Each number is 128 + 24 x the weight over the matrix's rms, rounded and kept within 0 to 255. Layers, rows and columns count from 0. Numbers have three digits each.

# layer 12 MLP up, 512x128, rms 0.126, rows 17-38, columns 64-127
147140125101112151101197132160152161084135139123125118124092138098135142115163127159130112141128119082142169128130091069149099125096140159158127126159166122114136096130108160123130161091116185
144125125140146121143169112143132105122120177095122143167171111108088102121092104144127150089090144106146152132116150116118149143126120162120132152109108120157160180169120143116170137150159087
117101104114129086145162123112125124143177144157109104074162135100135150165131117145139137100128107125114142118135096120117088086115170137154160144105127120149109112164137119148171138141104133
164119119144130102139132123151092112116143098115161203119126172137159133113083123083143138142133120135140150161145144111067102129130078105128090135158126142138110100129157059145121101139159128
138155080143176121121147125110180076144170151113101144118096138174099119126114120125129125140122105126106113125097101117153153090102213155152119124091116176112116138087146120144127102140126142
121123135117121132125129123133106141161136112179139159138107169112131145116080098118106104096115121141128094088104174126112164122132141135185159172134167086139107124111137155128082113128117119
150149145139146121119106159090136151129115153145102134133127119148135120158124123158132106129118144128135177129077135103152151087116103121133119122132115128100141087133132150118156156156113131
076155134147149138118137101139127122091180141106131113106123112158097138130143156125152128132115118130154141086111147120168110123111117151085107140134143150125083122156125133135079140103155139
119129146137149159176113116151124104116144146151104112129141122137134149171144147135116096094128103085131124129128107098107147135128150137141146136152107108127174116126135126131156157064146133
150102118186133142114153094100106089134105113148087138140115160061157136089075134111097114176132076135132130099158090108145128135159105177136157131114153113127112141130103157127114122132101114
108154145113076154127170123159145136141103110142109076111120129141136102116142127116128125106140125126145108116155118131130137084104130107149143127151145113099124128104118145146091171137116141
119140137145151133114124132107134135170118143121159069089106102133129105118127138120121111074151140101134095125134151151120103148119108120097114150157109109147125137137111121118186121190101118
081161097093113126147134157111099131122122176118130130137151159150139115127164121113109174144138132116123117131127100124113145133144121138101126094103101139143131064142111073166167099121151103
104129114122087116137140144174117126048156155091140090132165128126103118104149153102094091075114158155141153138143129130144124177125130094173136154191171065103149133161127131161140125124160079
112136177135103100142110153094146126118141166118147105095104139150144075155065133101168157108121100114166122133129143119106134126114094091092151107127133089084125119122151149118098123156108093
088077139165110158164115139106115175122134176152150115128105141108120136124100166093114081120135122147105186121106128127113135130165131117126149075115092109117143159099105068123143147148096108
107062083147116132140150126100111133134127128123119088142109120110116138086150121149139126139148114118147090143171140157133155183144113113128140137084101137146155157123106112134159134139133094
148137176127117113180120084131098143135088135067100096101095133081164142165092172185190126114144148125115166133102113155136139131135116098123135094134115103106170136116102111117119119195124122
174169106141137146164114128146066139077134107150085158140145144119165115102113159117106118101104119123057111090136134131114123123100169140104095124121114133151151128124119097119101134147161164
092148098135113097110170128097157101085137145124144086111177149121152099128136105106151087121152095149181102110128103102122141122106158158126108093144113125102119110112129156127154163092116161
137163059158115095163104134076163179106169106167139116121139132162149131148128114091121147078116114123113134127140089127136120131122113135118134162086129143131096112131141146106122146107099123
133088072100160131159115127155169115149148116118096158111138159095113100084159119141126156166141126162128121071161123100114116189122164092103064129137143141132131129147089107160121144155135168
# layer 12 MLP down (transposed), 512x128, rms 0.186, rows 17-37, columns 64-127
131105111154095088177103145140070149128088139110128166180157137140128106136118131136140131112111137164099104116125128140153111116133121101095105125105098145139111147139160133146149117152132085
153113099107116121133144108184152160123074138103120137160146128125106102156129114120126142097114171158188126085079138102153151146144140134122148149107129109095128141131152149148156105122117089
097113165098109131098131153121149079130131108176138153096119128120158116140168108131138113078152128136125113085122142096102088096112118130158111176129098142131125174169144196161117123151123093
150090106138148086172103128160135171144133183098109112162113121131124117119079100111117112079143129137111133166127086129129127133098114141134139139102061123141112134105103108157116113130147154
136118133117090150148113116120049189096088106158142120107110110143105123139180155133144131113106149149146121120126104113156115145120118117070108146118152121103104169141088109119133216142160133
116135170147169137120112121171158149140121097122143121098107126179135136110152162141105101139136119144121074126162115138137116132143114117134142136158124119134185094116142105168175124151140149
070125139122121107144134174156096164119111135115153121120123105155143136120146129127101156124126124101142117122131122134103098154158135130129105144154161114106155127111155121153142116185127109
114097140145087128117127147130087132160133091156142100148155108113103152121129105131098121109144127112063121134164103128145170109152099103153133107134152092137131147090124128142150078155111143
169102160128071160134099131151121147143146186149101118103128149130126147167113134116092108123122107104143170140116133136084150133115117148138126096084141127169132113126125121134140136082134162
110133147135124142136153121096145146110141128107144094137149115184118151140155121077143175086114165128122148136115150116106115131137098135119143124118090088100080153107110104115136085137186111
101122163132152129113109129115116134167125119105167134116108107105131157119091168108152114115104109099109109148139112132120144115111149149090137076135102120105124161141130129145153105131163142
120119095141122133126126139100121109102119096120110133149133134125102150099127142127113129176123118152144120094127144048138183111143147118135127122094126142085178130149187105080141105107112141
127161160110132142131129155107149158124082167076145099124169143146134133139126164138137122129162149094130127123118104066077095130125119105094137133162085137158129113143073107136114098114139094
161107142123128191093133131124141130128102113112106131088128109120126112121116163087135128130157157130162141123108092126184129083150128130119123157092240129135164140120126138105100129163104118
159111113159176157092113128108118152135129129110137108131143121112126130122156093127092103156111123138130106145093098127128087113128124112093140141125077115148106165107113104136107119081152147
149137050137072085128107139141141119191140157162126130114129122142155119148115141120126124183127120122128113085121130143097129175127105098125114128108144106118107130113138136112144152111133131
101134087138078113127114092118130135148164144139141111168124117129123154132144102097121136116142137175147138135102127156142112138134095186136162091109181162142132151067146131095136125122106139
142163156183178136152103123149125116112110110125121168166129126127159130170060164192146077074156117150167142125140158130136087111107149103148154042183165131101138143100087180136125137148153110
098111116105097125110135112131154133136121176159137130100113139110120108154135114153192146137173137106157120147192172115153184145150134161120092159114105125104119121147140138132143080115145094
120177157126113116155084079111104171121125116119129141146096111108120149146110106074170132137163167097104137151132114142089138114141102134174077111142104127152159103108128082110177126143163109
081102127119187120150164113143142110167122121135112165146131103140159152153134131120155113171166154129139090159159113111112110105140099110106145122120014132120110100126154127188121105169123135